{"num_hidden_layers": 16, "hidden_size": 128, "num_attention_heads": 2, "num_key_value_heads": 2, "head_dim": 64, "intermediate_size": 512, "vocab_size": 1553, "hidden_act": "relu", "norm": "layernorm", "norm_place": "pre", "norm_eps": 1e-05, "positions": "learned", "qk_norm": false, "attn_scale": 0.125, "bias": "all", "tie_word_embeddings": true, "parallel_block": false, "init": "uniform", "init_std_qkv": 0.0466, "init_std_o": 0.0, "init_std_up": 0.0466, "init_std_down": 0.0, "optimizer": "muon", "learning_rate": 0.00727, "lr_mult_down": 1.5, "beta1": 0.95, "lr_head": 0.0083, "max_grad_norm": 2.0, "warmup_steps": 200, "schedule": "cos", "final_lr_fraction": 0.0, "batch_tokens": 32768, "max_seq_len": 2048, "doc_mask": true, "train_tokens": 151300000, "max_steps": 4618, "dataset": "wikipedia_en"}
Each number is 128 + 24 x the weight over its row's rms, rounded and kept within 0 to 255. Layers, rows and columns count from 0. Numbers have three digits each. The size before them is the row's rms in percent of the matrix's.

# layer 6 MLP down (transposed), 512x128, rms 0.0875, rows 260-314, columns 0-127
098:110112132126135079097105133128111115125147168178142154153158139172111142120096142123111142113150124171116120101103128121174118115121166085112127115083137129065100066152160153124169149111128111103102079136143129111126097149113152165147159111125133120140139128155133106120142125112111134133123108149099088126104189158127097110126134137128169113120152154131112175136165146137142119088111
071:155141135097126127156130125098110127146124147127130157141113139057163122158109136161119068096103138170093166116135118140167139139117134151141105130131110107116123147125114153117139110143144185130153134216146104132104134162149137141104130124110072114099118122173142149107089146128137109154136157087124123144109137138149125098143065128141111096119132113093160100104108127143140104133113
099:104124143061159130151141123133138131116122143156165106100114114164157123105122103142109145163177122105099173124171131162106103161139133117113111092133113155116112101121115152136127110130114156120155100144125097171130097111105102140087142129165110126108083123111108119130115134124108115124141133122153150150162071155168146132076176124164124139085126111133155137140130148176158139088096
086:134130159104133138162088155108136114123116138117110123166103146167139113134139080162131134146108148117147135102100139117161129165135114094120095112101146120101128081134156155148138119085085106132130108108126136131112123088099161147129122154103136149125139166102097142140140101127138162139145148136168087101121215135101148143126095143134095104131130088112170140108156073164105114154144
096:107131140119105138146140105118102107123193093110123140154106086143134083123120118126166112114113134103154149159122118107117110158137155092120074127147140115149141118122119143135135105134112112125112124128104134175161156148153149116103121147172134145193114111128136108124152147133109131125143098140142168124174143070113152194126140120114092145142108125123139107096132156138177133057095
102:121159143151104144144121106110102104139130171106099125124098142122100113119141135179175124130152170129135155122123131126091117193167092137133123162131107118098132102164158146132115145149110163117071107135146148149128135117156128086109139153159101127137114145125099119170133094104140145112155138139128116099148111121127152161137100162087164127089149119103105093143094093102094074143145
098:114129138146112119155105117113145167155080095083100152120101138101114152144109156144130114165107139137144146108086156068144093122158101123144117095107143118122131113125114085153121115180110153124148161119153099060131154166137106126160137178140155105123109079138153148158166120102102136166146156143155110096119142122139142174132091127131154141127135103103125096107127131125125127151135
102:112161096127109104120097152148122141148124143134116151140109145143100120133131145148189144143123141127157104118096127160134110132152126086163136056155098141112137137132139112130135104087143159132097122106091140093112121183133122113131152163187162116102127134088133117175117102081099152121095117108112139140148103134103147164112135160124113174111115101140147127154110129185112088150109
087:097144154124143139126173114144093097127190130113136136133132139153134115125125142135152097168107139135115142155130118143117116077105164138147080134122143097117124163097140135095099149101149108091147145105087119154103141146123093142091141117128145161119157151122108096074126114135096101067134131130151134141163113122121109129134159119170106118105139122131167124162189133172135148075104
095:121136130168149066136105146102143160175116153156119180087146106080137120117137125111117148154169120133122169104145143167126096142114157112131189113131094127107110163108159101147086145127116140107123118139129135111111138141152109147114105080117094123094110182143098120162107098124173124169131104156175124121122109141130118120119118112106114153169127120138075122127118126123114150107111
078:154117146085114134156120144151118142139126094120144131125132104136105162122132115109103142114145134107123145125129147124096129121113181086094127089147124115067141121116126172155142115113143123117108126140164108185174117124091167147152196115092154160130086141122113128122135158156158178096119142146126128057108139096137169117120124088135105099141136149166118107093119155123120135129132
087:137120150110107136099148133081158093136060111146175179094149156145100113161168136130130141121134134161148156094104145147100144122134157120149142091110128142114127119116141140138126113118124135160117154136102153117160133133147137111097124132085092138153120121143115157155095089108149114122131124134127107113121149153133121123140099130066113118140157129137119159055146084110100140190171
092:156134139099135150128144102125124128118121130066133131100108150170155122118104148151132107144091150190110087144096135170105168135142090134151108091140109127127099187165098125132157099116131152137126123128131127133132139085117124105103156120107081169138175149106152129130127085156131143133138130157097104138142114052158109160136134138116124164118111117129134113172128152122142132084131
111:087185123140123143122164124088166177171143099123149114095139161132108108143129145114102093126129150137158093123110134155123113171126133128121153096150088138112142130087153082121096133159152109134109131112113113151138108119129111132150093117150172116133120175085119123108140120115136169139151151100166127077124126190134110100153127106080150110147101144123142101155118099140131128158107
084:124112114131146140153102140132093152130159137118114127143124123143107105144098145140113118123140118080128122192122094146185163095144158106150122151140161151105118071131122147102132151116131107104161117166098120126127117151075118131103101139160111154138165101146170169119078126161105126072116124137124129162136110130104114146073152117127136090129144155073149127150093136141147152104138
109:130115119142130080112123155116139136150096143153101132130135138136108107137138138078088142128110131096150157109113144082132109117143155140140139109093186145091133075161124147123143165097113134132091139140099121169127114141100165108132153151161156134143096109132113135192072178124085105119105142094166129121127147107142171128131182128091151136120135150136112096112100144108139127146142
104:117120129096113155119180093127169115130124171133106098118160115125129140164113139099119124128134135092138166106124144140116130106144073083136154137149152164167137100132144128140185064147120118151074163117148118088125107099112109133096129162129137155117132107149133171132104099133125074114131116114155091106145131130088101135171141123164115134106167135138109131130103127114172158128137
089:113147129145093132130117144147106139125117117096090112138108133142143112132175142153121159117100086128106121139144092127166157108075108110161160126086171109073117058143156169124139110123174086135161121156146104141131134119087123093106145123109137115121101170132158164106152166122136141160143151122120123107184131139144166128122125123130141157119097114099138079153133127157138120123128
096:150097137086124114128144147107160135148131179114166119120088123151091106079120152162140207169125113100115120126140110158177125129109087073177172104098130120074135112120158128113100124142133131130140168137107123125104133163127136107136094135113144142099161117109145159085132087108133098152128144101138144119129136128108113147138127134121135123142141156141123107090120109168119118153161
112:123157111151168150140121129165126153118112116144172164139104097152102170122112132124118160238118132113120076149126107145141106137128152095131114119122105107098111110140091109144110124145161098138111121124147147146143127099097155167124112129107161133154095137106120141142086111147103112169143097097149136132135136108128178111102084111093106138137118118130135093136124106146093135159154
083:115092107127094137104108115112157141130123126154089161102091121133149178136098141131106144093116147145175091163110140102136138130113147117112134149120137090147118115097130163117143129140140129103132139139173136094101131093134089167051089136137167127129125129111108177127135143151094115129177114090144119113148169137159131096103109094160157164149132112124167109096161143130151135148131
105:107139146104169139159128126173104147118111120140095153162152145117122162110155104111152112178142123157145119118139157120145113133116139153099104097114073130153127141164169167118106139099122138096130121108079112125129118135178147110143076107087141113085182116132128129132156131126083127143105127167127130116102128104142096117090124154085119089141126167172110129164128111139157109125101
104:136133211123128102110125109114168111123152125122146150142099130139140131107125123197129136091172084096113151167146152100092115113124132129123127126129162142146114101151130148098125138126079091136118125139114120105113095117118101110123119131143181161064161143141144163110102130120108144064120123127150159116176129129128122163106118156123121120132115159137118127131162149098171104119095
094:155131077138161103103118161134117121140151139105096158117126118167093134135132086117166124140135159141138104102171078095068135113132155149111095136133127125089106108105134140116108113165185128158139113124155110110083110161169168132114155131155128143125094136164116142171071131114143122132129118159093128128148151149155110109118144136155102153141126111148095100109137122097110129099161
114:094100125131125103082137131173145134150113135168143118092174140151089116149141156125101140159136147119136115124100101185148126157156134119094097097107172139135120124147126118127158132135145132112119129154153164099192127173124121120103152148095126135128109107138140118131112160144106090094139125112146104142162141143140115121084051103104124119120120161114119099137124068119174116119146
040:114161126112120145097114116107111107133150081148123135139137156117108102128108130135143138119154100106123118129112117139138125147101183121115104118132060143172129109126113131137143074100107170161146146122171126134120137141109134078148213116123138080111162105144137092152090135122133132140136161146159139147152132081102145115101166146085125127135134076152110130158123118163126160133103
106:094114100132098155131136144153151138128140127134165152147111154094154113134118153125141156145136161082120114137113120094106108131100103115127115144141146106156157110141117148103063138117170131120115149111152132074065126127150187125111173128145146114128120157114109174132125084095122145113142116109139153125155080091076100142097170153164138130135133122163124140132090119119109106159151
094:129149127136108098140122102154116122153131117166129088133129099141143132123086112144132115154110111156118094164136092161132151094136144128137160162098155160116119137095117123145092117084109180094123147145161117063152107192116103149128126142127129116112126113127163185121110150129127091105094105137131139153158104146133113125117168101137105117131122130105164149175090120086167146091139
067:123164141157159103146067171131135117112129109139097130153118125168116139168125113162117111129140147128150140110120115166139115148139120155147151132130111124133134102162121147105125105138168092148155113168108131093118111128113139135138148147101111102116116128123133127175118110123186123103102129090114105122124174110165163127158182119144123122109111124154118103108058088058115155083135
093:149120106122127147132142130142133121099118104146168123137111088115089161118126126193124109145155155136102125112136111122164162128107088136122113156122182142124121135126121139171143169118102074113195117134145099088133098110104136141122133080083125167101148120131176146139092112113147154117148129140184114118104129102129083102134107134146145118127077157144130146116112130120167130137087
090:114131126111145111114145146068152149151127149149112086097149094128117136142138129158165181137141122143129132127123169115098114122127091114137120122145082125128162122158135155103141091088116134143138177139140126154110091145125099142143091143125135159138117156145163083109086158138134105170150129096097139120084143150111118132116169162102129134070132110056126141118119133100141165104126
110:099093092108130082098143135127091175131161094165148135118136107154131097154114098128146126126148169093118130169094126135146157166129183150147121106123125097152120128117097106108126109085113121145126157127127114127190108110064129129155100151098142119125122117131125130104144127158125137105129108134152150104133137102148137184143146098142103121101161155148149119158125164157100167091106
097:151090161123127073129123114114131131141138119141117124106142142137155091113126142085154127106131114140170161152148152178080145148136173144111118096109144132155129124138119156128118139187117090140100095120127155131139121152110098105126147159119101184159148136144112074102125121103138151112135140060148094151134074096144120123109084138142108131135119130111151135112161113145105166092143
110:111127144108093129097139108126160093127160115103087121160119104100144074131134157130155160101108148078111145119105111181138135100103164081112119147112159146170128111103128140131109175126131098159189140161101119143132125115123074095144133144144143109106165128132157111128106135151131140127156151132125162103128133162163118120099101185107126106125137124134157137115162085121117167125138
096:086136127125138141134122155117106147125137127104181150132115061124167114124112145166125149115101130121084139159146104148112182122129109142164093143134131148171131096178144109159136109145128125145173135130154143125137139110089125097113122139144113152153093138122130135090085143133104088137134125105089086111151121104120160107111108126133117129143129098185129156134167078178103117093122
103:146114180115120114129174101155106121131133168098148127128132136101131088140111093146143139147098159141125114132147096139132150088109180144127122135137100108152137136104130166110068139146146168152134095123080106104137148184157104111156130124139137098116129122133105135138079149156084176116115109155171164151134105136124110109132149081090095139084121120138093146119139150146136110132143
098:127110117114144151109136152127118164159134114122115111118120141141145142126153139115100098143172087124108089101129156167107123133097142116124167129113123109108105117104131129119210135139179119142127090110128086115180135143095064110100178100140130105140139112136134106158109158115132095152144183128104141124130150139144113093116103121117166112121130106150142115119130136166147156079182
106:095121085167138107137167138127141121145123114096131135145142108146132108140116145121127127116120164147156120166103126120123129101163117092158145156132125095100153109081115147148097141152134165154158098156128163121094114114129140137124164127128136147181162090106119150132096072131159105151167087164110137123139094115067089128103100154132078125190156141126115104133130102128135111113128
116:133189109125131138142102085122134142082094149134144147119102158162092135125096082103135096120097107118107132139090142116172103129103157144170078134145127150116150143135117133130152116134150119094105149095109117142164157128126149101097125148191157132134135114162143104115110116142166132085125164140147131120170111137111121137087129060113149136141184128133135101156127110118141150118133
116:129100101156142129164124112123112094122174164155135153110123121149159121126108133102139159100143124089118155116138101127104185081125131128131134142136170157129117165081173132141109098131143142162110140122162154108143129133111172138098132096121103130098153143118128106087196113150134139107113093079134069126147094143158133152093141165139105100139127101107116143145126144155121124093118
105:076111099109142123118145119114090066090166131139122135148131137134143123166065154068124106102107112139145147134123123135149112134156160140142107159106110144149132101163140133085154154119175129112137124132162124136153132152127108100114188103124195138101134137136112130156109108126127132073089143140121142109113097097169107153123090129143124118140120104119144145158148147137149131081133
106:149108121088110133099146079150074151162154144150158131161101122101138133114101141142147165131105151140133196129115155140106107110156124104105125124128080103124105115146148127113114125090078101136113154115092142130151161148120172135133134137137168180102164144109072171132134118142144123168115095101126129118151126113115113130104131112165107102174123133088136149122104098135146141107115
106:122123090092126114156138131087142134132115114135116087125063157133091118126103124102151129159121176117154125127072129174133121112166100108130145178155112156142156130122151109112131166149111121102084088097179117143146119115129131153113143149134101144119116094136159103127111124120130119158128148108142149089110142117120168159158125178097101125126106087125132126138108161179169148152132
089:131108169134151163121151133135128145156131111124100104115105135123139112096153167141131090149113156120152107122112121174120116103159160134094164154119116091110119083111143168153148111154124086091087118075148151140136098131137126144104153112133195129144119130100142127166142093122154141120119169126101099122152146141134109122067096162142109124109152087113171129095129102171135113144119
110:106146172143183127135131116136123131118104142148171170095129130122151099131098151140129101127161125128142144144147119120158175132123122116102158141153136115068109128108109136099158110113105127129157194098137142120138108126138086128100169157112104161128157105098137106120124106152118130117123149154159126115085080084115141165136128106111135079122168102131156155119082109159101095102145
107:111126116102198138139116111126146087135120143104161106126064088147101116126096087164147131169140125089065123137139125162091126120089134138115176112140103123157113160131167169138117175123144143135118113156144176167130137134155117131130098111141144120142137115164092136166094096121132168113109114115140139094142133155142090125124139130091130123127109148137098116115119158167113134123124
133:126129124129180175112091150144158133116124116083118134155138114124136131116141178126140142102176082158114103114036147107102133110103120111119191173118136113131113125105150140107133103079127139117136156111127150146133133143086137118092163092097116124103156175106124140133140154141111109150129151149100125128161151117127118101134137175135158108102135094145112147133146088120138114145131
092:143085134120157128165134105131089134132117092131131102110118131146131127104129190116121115148128145130127086163126114136079119098121174139169120090121125103138142134132118113120101142124139139083151087134106103142116107157126154134116170114140100150134161149103121144093130123138105104146129102121168108174099111131150072133128161139165120134100147156108125121145213173133126175092137
077:105124160103130133151144143112059108138147122104128115140128162151137103149144131088124158151120119117121120117154124127115167139103152113136119153120109108107155141167134158119121127088087096116128121148184100137102136139116109147133159114175125129146197129080135153120108158097153159093121146123143106104159112125128133094110066102154136105092127129146145180150153083130167124103123
086:160127127149178117152123144139131159151109111069130147134097078129124146088107118129176145100111130137118127111101130137152130110124141123135131114162145103131160120132107127140137168141108175151105132082150143119101104136152110100159127064082141163117168150115149124133130145131134116119108129136178139104124170141104140125139078140114156130138088165080065130153106095106141115150152
098:133193128070122126146132139135158100154103134116102157090090125112110099161185127135136099098121162136081101108136163135141109182140143137116146153116118092130105141105117125145124144115131098130112058123097172156145149128118118109142098151161120140134135114134111159138119137155132129150151073122152122142124152154155187123152107144106078163129108121121119127117148116109119105135160
102:161135143101148194101156126101143117123124123096106164102144136148075135115111120155154135104168119104118170151172115133126143114114123145089093139056116109109120120159115167143141132130150122138120121164173173123138101103105133143125143120094087117108141146148117112097122101091117112114147180126145128162148131104107115137191087141138105106138140122156151118132151121135096092128110
114:065165120109099129116113180126149149170159164119100170139142160076117103090130129116140113112127147113148178135133163183154117129148124147111127134111127094160121121127122152106120149116112096134091141120082124152136135121147064112097123129138125101149098131115128163115142109156110156131131116155144103155113088105154118171095097125124137108120148161106125138187128130155116105119099
107:133120114112159119155140146128108109122138103131149136124109173143118131122149094117142142130109094100130102099137090096149134176150110163090127147102144096119172098133146173129136146153143115159160134081095133147163134114077111173166126133137155129128163163126141089126129159136138114147095148094120106148126170105153119124151098082107138114121136114162120152087147059105103150114106
104:142123147134129119132147117110137136118144122165126128128163140165163169104147132126151106105140109128173141115126133159114140126091155099067116142122081106133111083129128130117121183156115128149153100117184119131094132100099120156127140153118113161173102129115121109129173129136085120114136083115121065100153156139111168095124124150167139131158159119105114117085177112089117109113137
# layer 6 MLP up, 512x128, rms 0.125, rows 261-314, columns 0-127
067:100133132102134111121135113175127117140139150108108099144096088110134141156096137100128117079144112185087155155138158145133074074135147114109105164086147089162100150112152109107104121094133104153092150125118124134125130160130082138157143118130131109108138143110123076167152103186125107101158120111124158129115144169132113122148127104107122129126153115139141109144148168140132174105146
099:142136103128122140142134168123125096156133096169095135171122115107151096152125146111086116124101177160138119148107085112105133109160117102141124108168157113146101144142146134136100174175166094177127101109160146149129114129151127110139164100116105114104093129134082128115108117118121121151122146116178136157119129115147168146124119099126094142098116142138088164123119145056114149114158
089:093095109107106092132121141118121142152161142103126164161116146094131127135148103148149120121136149170095115119107111144093080131098140116140118114119147132126147115114152166122159105158139149125140143133146157144088174081177140123136119078120123116107099207149141088089134164122124122154101098165149121151112097136179126103148159143099137099119098138131161134099144100126148135106104
102:135092183120164147127089196111168167119115124127163105112147085127126161109123098105099114109127127122113131116122144139168115120123131113132159141147106182122137168131097140107134124120123158093130124129143135086106133161155084107132125171157112141098113107145125131153128128091163142108133137135175160099123163122086120128164107115070160151137137107115132104126097124119094098095105
118:115115143112134128124186135148131141153073124138138102155138135134124163134111082120081104103125120121114158112140169112150117134128111121159180130121164149140122147157136100100126140088090132131184180130141096121114120149136123160143135124126160183104152138127121109085089131127141135118136111124184156080111127111146121099072154145110093110137089133093139136111118097135154139112168
121:094150134139104092170149133118128088139145131131093124119078126175151150130130114105138143144122150114111132155120158121131111097152106158155132123084097170186129153107150148183136118132151111125133116104152077129124134184137116136134145115084113159130119131126169109146134083147106110117144118121130119151119130117180086167132115117108115132126097133102060132102183139104105112134115
114:132124086135127142142128114086074088102118082117111146119159169125127110147136138079107110157100119136096161134164183124091133104123127131107120150144117142135103159127144128154122152136151119147165144113148155160139173124171091141120092124132106129123115129181129137152139134096163114147136137116126137127103101124111118162129142158127169085111088157115153092169073124133148165089135
104:063098109128112141107105147110159154161082101144149116124137164136097109138157168146094112153141131175149165116093108129141142095111103134113106118122203111109165148128111096160122126122095114100103127114112146108157157115133108136143106145145113143094141119109132170128078134153150150166132115122135149118167106109135115147133099125152181124140118172118166123137124116114114103146083
101:137109121124129196107074123134115087130141165131110140096103116121109138084133180126140136163097135131096106079125133153160110154129145070129124139113094114099155138092183121152139137130123095125143152116163099146138132141104136126086164133105146115125110149100133124144131142157123091119096113125132141162188175104106165146109108142098164148087145126119133142141130156148110143114124
077:097135144141091124146083146126136117145121115148105133108160088140100127123125148115154117075122125130157144134104129146106110083151097128115140121151114134116162117076113167102148202118118108098139111104132138155133146100143120125121120132178136124181127085135158133123143163088105119160118130123151155113092119146136152127143097148111104110165195148130193125119096158099127110125136
109:084122156150125099138110096089115153111146137149063131145116148138124129147152136121147086130174132150137138099144143136103131140142068146122125102138113187114127161159135181160155079112105117095089136140128132106149149136124155102167125121110111112139103162122163135131131130158151159139150132140111105131105148109179145131080099148094134102082151109100115135105136138142138111097164
093:131157108139117088112130131179160155136151113140142116151113127118153133141137100111140104120148150123168121110156122157128113151089114141094134070120115090106129107149133098110143134167144122084131096145109080090113133110136112091159124127131133110148135102125079161130141153125117139161161161124150105146114118155120163107159193156118061139116100110102127145116156168110094164109148
117:121135127165125121095124116156162099117128164113144162128143121102151106145140153101106093136147159157156129127134163108087151128114068100176125078132128145146092141167075097121125124167097110143164083128091136111169152137086100156156124173104127160110112139101170110158135150139124151105159136161121107103096116147156152125128117112113131135126131139117101106123105117087140107101128
092:152113127116120098143131119106135127121134152130132098135091168093100144098100140115135104134125106165191149103110120154118120150122102109138119163103084120121158103132137094157143128169128137119150160158082118132170156107152172157109090127124136111177158108103117135131146160112199131122107141103098140092132129119140148134125152158064123125108102169120120150112164150153126130168115
117:124085137127136101138114155108080115136081149158136175146125128103168127125121176117073112126105117135103147116101139144145134123120124113109093146082145124185126150152170162139131145178140149168118122110107115149123126179128166148158102113140110120152075117093110124133112131142164104134171127129135113151143133128152139101093139123096116160111145105110091078112123151094114148162122
095:138146088122089131125138111170124133129147065139098103110114123141143123145135115117151083121126113151136093089158169094119135161140126115152129136139093123150141116092126165136150123123164069147147153094117095093126139090119158104084116144105162117133106158103135150139117111138155081127136154140129142153123147108123114083158169115203133127122133155139117140133148092142168128103163
090:114150106143066135149109133134160180066131087076136145178138107147132112120117147114067178130118146124107176133128124177119146136113110130140092112122111134115122112152140147123095107135179141131152178116164093105126098169104120153103167113125111130126099140131118138108106125151106128131121108142133123138113121127113161136142120125093197113129122141124117151160098131159138100150129
103:098116091156124107117108084101178129110133119148143143170147122124163146137130177138130137149114130134132134103120128122104116170103119126115135128136088158124182141111092167145127124149167150107137119146157122104131154131113153089140129092111121141161133158088142125130135146156107078147090134161091110147157113127165156183158105067141162150146142085114136102103120091099137131142109
103:167146148125139121118096166148088094122108123138133141122108102135137126107146118112097169121116133113124155156159194164106129160117140114089120146129152118130058110136131113094117157135119096136131114089139169157084141081156114178123118150105130129122135118158119134109125111156135061109110131152166179113136201112123109094151128121116128141131144118144145096114137126117124102100122
075:098124121100107144100118118147094086132110160109116131156099124176089137189131098131166127117122154131159087117156139122129166143122112116129122135131152087082124116097107127089126124180102125116186124148135111152090176148125127165100141139178184115179122108138092120168116123132126125098146121121153116141120117127143092130129119079154142117128103134153093101152132151140129139125145
100:139155171114104116103104093116168111162130136092119158133153110133120103126098092117112146125156126135139133113170180113112146169153097107103081159089090133146119136144098133137163129121126061120107134162104155154097108126118101098120144163128153103116131114170115090138110154150111197099117136120139122114111116157149143119112146169101123119132126139121124106136134133133107069169129
099:156131169164115137141120156057103131070131130119105134135120141155146100181152109172121160122101103130096125116121155114123137127103124130102132112117142165105120154153122130088128141172094128133127132126157079106078149159082099124116108092150145135125103100112167138070143135129163103099115130117137182176102132129127112142109147146122131175118120162123139141154126150133117120151140
092:145134109070142110117136131126159129140085135117072134129112171162111126126121129097172116137149105151104104131114142120148125113125094100111145122113129122124126132198148182138166137111159095112131105138074114125152126124121110125138110143107121131126106102105149086153148120173161141165183127098120102142127116075109119109121123104205123114157132132089143144142102142160131158113130
111:091110135133135146117157094135155123137108138080110120090149130127121094130151122113150137148116116145141158119130181168142034119105137102101132139152088144138089116175086157107087121141085130110141114155136148178143118110118181144127111151146118107127136144158121163136116128167104114111140107103170107111117165109119134118147121144092103155127124153118128081128140120088154122112119
044:159109076169145113151147137132147133090146146073141116143182122147153138102103136131135108128117141133115121129117114091140130086086130151181142101118102142085164145180095158141156107166133100126164130128156100111113107142166100126134128144114144132079106157161137140120160163120141131155057105118109086129122144126147139087142101116105134115107130149108147119116106142123126116126171
112:140135138135133151134152075109152149090086112123134162129115175100126144125127138100155096130056141127145096146116077152092144098117163157125151126103158151149081202152120081143113128144140116121136124146103082142145132140138128103086115113154152148130139109155119076130134103124101138132127136167114161151140167142099097142112124142114131151142111142122148107159125138127104136160095
105:108128122083116152118111183086142109129112096116122115155133169106110131136130142124128175077133146095144162133123127179147059137123138110076122130150107133157106126158132144125114154105134103170101127128116141164132099112120138107146113140142114168107128133165113112143135159148128131151106133112106111115111165157097157145141107136109138150131123171149079156136139122095052130160159
057:112128173118100134139107128111107144152136124081132155171133125134125149143135119137161121122106099127151135170116122140178166158135114126113112105070153154136100086074108165139081127129132113136082181120100124124135136125107076152127109127067131118116137074093107118132133128149130115122104134168112103151150169142134155134124116123082159139117127155170124137137086145117144101146155
083:132113125110121085140144117167116150095144125132117143160165134136160130134152122157124102134139115153127135105191160122139136080127081126112133140141117132161120190112116125106137149126123142127112129134107122131115128101098126064150089093144149147119101103152076134112128136121120130146119094116089154126070111160100169106152127110149153192150135104179147150149127135101145112126079
102:111140116162111139151103146101141117138106096157180107145173078146145076138095192170125149133123118104124157126128164131146137132101150142149132106108137113104107126124144187140123127157088096143175143144147126125137127106088079134112115126103097104144144144144104121158112127104155148131160135175100131128119118108108129094074139153147138169100125092114147129123122096091113131105140
100:112134116136146109126142087106089119158123146155161100122147119110123128169131123146104123093136157096114130086100115141155123110144109090118144131115104147114158150132125130124089135113114105149131133095099110131154107085069121168120167142106145141135153156122121093119102155105130131131104105146152087170102152147163155144169123152186115131089118164165139136116109148092136162185169
095:127130114148070149129097098108117147143120151160152144104106142095137119095158120126110125125129141189109137109156167102158119084102141144101130124112136179166095168148070122104136154152126110147155107107137148123141166121092157148120105097172150131169148167124141101127091118110120117156141091143164096136125127151114107126134142130149086140133102154079135160122105153099126135138108
106:110135112147120143117155134132124128139164104133152146117116135128107138051139110052119123160088155118115110142095150137125125131161135142111124116121086177115109162160094164133099135202157146121137125068114157147127127129144165126105137118113149132114114113117090132097143113162121142103107100092080165149111137165174121142160141119151117119129138163107139108151117102111133138137149
087:118139168122132155150099127144134117134090133125102106154119153093111146120142174153112104131149120143083182133151149133123111087144104130115118160194132146092130148109117120163162082127127138156142117146135116130132114076108159163081122153130129109149149123152107130186122099116134111129144127122125133170153112109112141108132137120142115115067114068111131126134187105135121153135075
093:125110109098108129084141161123130135148137129125169104127164133107096114185115124139119107116131108094120129113140174167107126187095093120110139136144138114144134144121105079123134145131133065185102133127098117172140108132105101141092118132197124131150129151157136100119087129129115109096152154129092164136109167108127116123138149125140173135143129138138093118143149096140090158144095
093:098135140179128089166155151156129173154122139113123137147127160091167122163122126144116137142095109087086160121137111133169131112118161107131108149112133126095138146164105127087087117080125120095141130133151113118152106123134127118193153075143131102136126131124116136132139083137140146098089132142159105144127120114100111148090115176114130114127147056151153125109146136125159153120105
097:085160126163117117101139153098111137119132118147148102107146111119118167139122192096094168144111135144101119108145138157112147135177129107144119177132077146123157132142104147161164155135141080139149155113110063134144111107129127131093098120087102140139121129104110148153142159143169099134140094099123119118117105141089148113117148148086114125105166098181138150117157111130108123139132
111:115144069129142155164101123104131102162116102092115113130066101147114123131141145138179139105144126142104171157090100138096090164136128149105161124155122126123128141139157132095148106076126134132120106140115112145107107120150123128151128134151137131167131115147106091102111141150188133143112140086105132112130177180120086096087114128147152113143110132116139149138139081133167149161118
114:117068124157099133129121122135111114155097124151120155144135152089119181152139129134127118114148174166116144138094123081130137126137080099126131149155130147101149133134166157105162104096119095125133115128135118148107134146125166133166099156115102160090084135168161120139131113132099182150115121100191094146102155119151128126101136098172090101135083116118159123102142123118114140139118
106:117131118135142157126169112128146156118155130117137127140086143144163091129136143092152136091069113128149065135129169106171153109134147112138142175135090174141080134132109100164148121129111063121152137127162159148136132119125141101133150109104114155101075129160149115145180134101100105137145132132145167111108126139125177109109117139131129123162103095108102138111103131136136111123161
094:128094093099101121138171146131135124151150126100089140095121119145091149130127140108131127119157127154108168174160105163147129112103110136136163101156088153079118153167174132159120111084121113106164092127134130131134108133174150142122155155133124124181154124095124154174145115136145150089134106153150138097100127137142153159117123114072122099121134081094100095116121140146118115148122
118:171159131147099182130136146152141129143131097132130137098100105137093154148126114135114115094088115127114107095109111119165144089139107166145116113128102099078099161151137111122118130172148082120135140119116152141159108149127134117126121120123120143121119133160125147174167128167103126075125172145136158108095106123109161128114158106095110141105098171107150090147149128124052154123138
092:111091101157115107144108189154144107195120087128146114119118127098111141161114136142101105149157111169136111116130151126169140127122147179145176129090135089147123095106085096148125136125102123159110111142113136143112084105146128140131121123119121126116116099143137060093150098140165127126152101149121119105106146147108153131139110123106104166072123109139122182130125117160129129143158
104:164086114147125137145148136113145159145152126133149093078085155134135139167117128119121152110096070118104131057158148154146170135127192153098122118080128143103112175111135128135102078104143112117122153129156111122136145111105162110125143119115135096137112106151130142142157124139143131118154105148124120106108137113131122101144171139120137113171086152113143161125126078149148080138122
096:123156132083154104107150126121111154110051125096122097152127116170153150137094126139106094129105150138122157118124111170130129140154136067133137113142135123174166145133132153127157134131133113121144117115159121127152129126121119096120092135097150139102101122127131126136108125167094159164140115099137076150175172120149131094098143159123155104090153117122092137090135156124142183168139
111:131153137133128121111149129133129173136155166104123162132087151131182162128124149104111183121124093132115108101148120122129096092174116122132106116118120113080170153128089121167105137124132179100121119081115125165141089128142120099136086093150125132123102147078082094121124103156135102131130129115159144119103142112149145147139164122125136085166092142133128118126144081088155113149145
103:126131186124098114188159161119131119118155132152192140099139151129131135144126134123096088127059120125172110157137126097155125167124122125141139108158112121087128106111127106133130073115115145090146147153139107105117123147127171129131108141152159108121082128126118128118151123117147102091127115113114155137119127127131147170140113103104113121155156108103136130125066127186158098171118
083:131121131103127145135101113104145145118174121157134132151107145084111091151095093123080110148103156136149151137092119116132091154140105080135117121150138143117131124138137118120157171159162135153199122135139145106124114155097130117170090150133168114135080082103121087158116175153164126120106134108118124105138128163103148123164150143094117152161161141126101137131116115101097136102092
101:109129115132114108132148148160163104111132078145147146123136105106123114089118124114098143121117158117103093166127170087138167100133105138126123130139093139129095121163166109102119156104145127086128111143136137101137178097125122144093156110115131138155167104161130135106172090114138055104163153136131169107135144095154124119160128083106140096108119138142133151091159171115125150132154
117:127128108099155146141117142166111148164137153169133123141160143149105144117131078131084103126134094130085127140138149121198117099084110115145102135160123106131127089119128114126117118153137121115137111146102084128122171135133109151086201096170114115123150128101105090090124130091137116159148156143113108110123153142104084141139113121169164106139121160124132132169134102133106108111168
100:098140108123093150164124104119143153152128104154097133117107123109075161115112089117141093100140160146120149123133060119130096107088124121138106170128148123151124131174095115124122117141180133099163111126134104158155137149137155111144106145131110088137128155133117168117116125160134125142115121122116109172162146109169111148151155118103104127137114067155116148109171091163103117173149
104:119132109151136090105150098160106111115140152135117132177112135147143084125134119175071149124150115111138169141161109109143090094144138124105149125138103108131083165102156126131090156102151138130120119158149117110105124115142145129093153132171132136097128147111135115155123088142093100131100100120099139153131167092146129083155134188121144165125134146147146159083116070122114118109155
113:095122065128142091110091134149119118149103100099148109153151190110129106151113108107105067139132091119156136122138137122065099105120137158122131138157138159140114122140147119127102166078124111118148123145125128144142138127140148105188139099147125111130143127111149138119108123170102126135106116107108118135166136141108160121177099114155140155194136155133124121104192111106142135124145
102:118182120119132117101119106140124145152101129139148119111137167104154144121117144116125112105125130096109157163115100131109091142156164138104150104143143127135123093110162187105155146124168089133103130138134108100088144087130066131154091090185143115154140154137104101176106114167114097126145126129147111183112126146134132121126098103114134098144109118079165163130140093146121103126131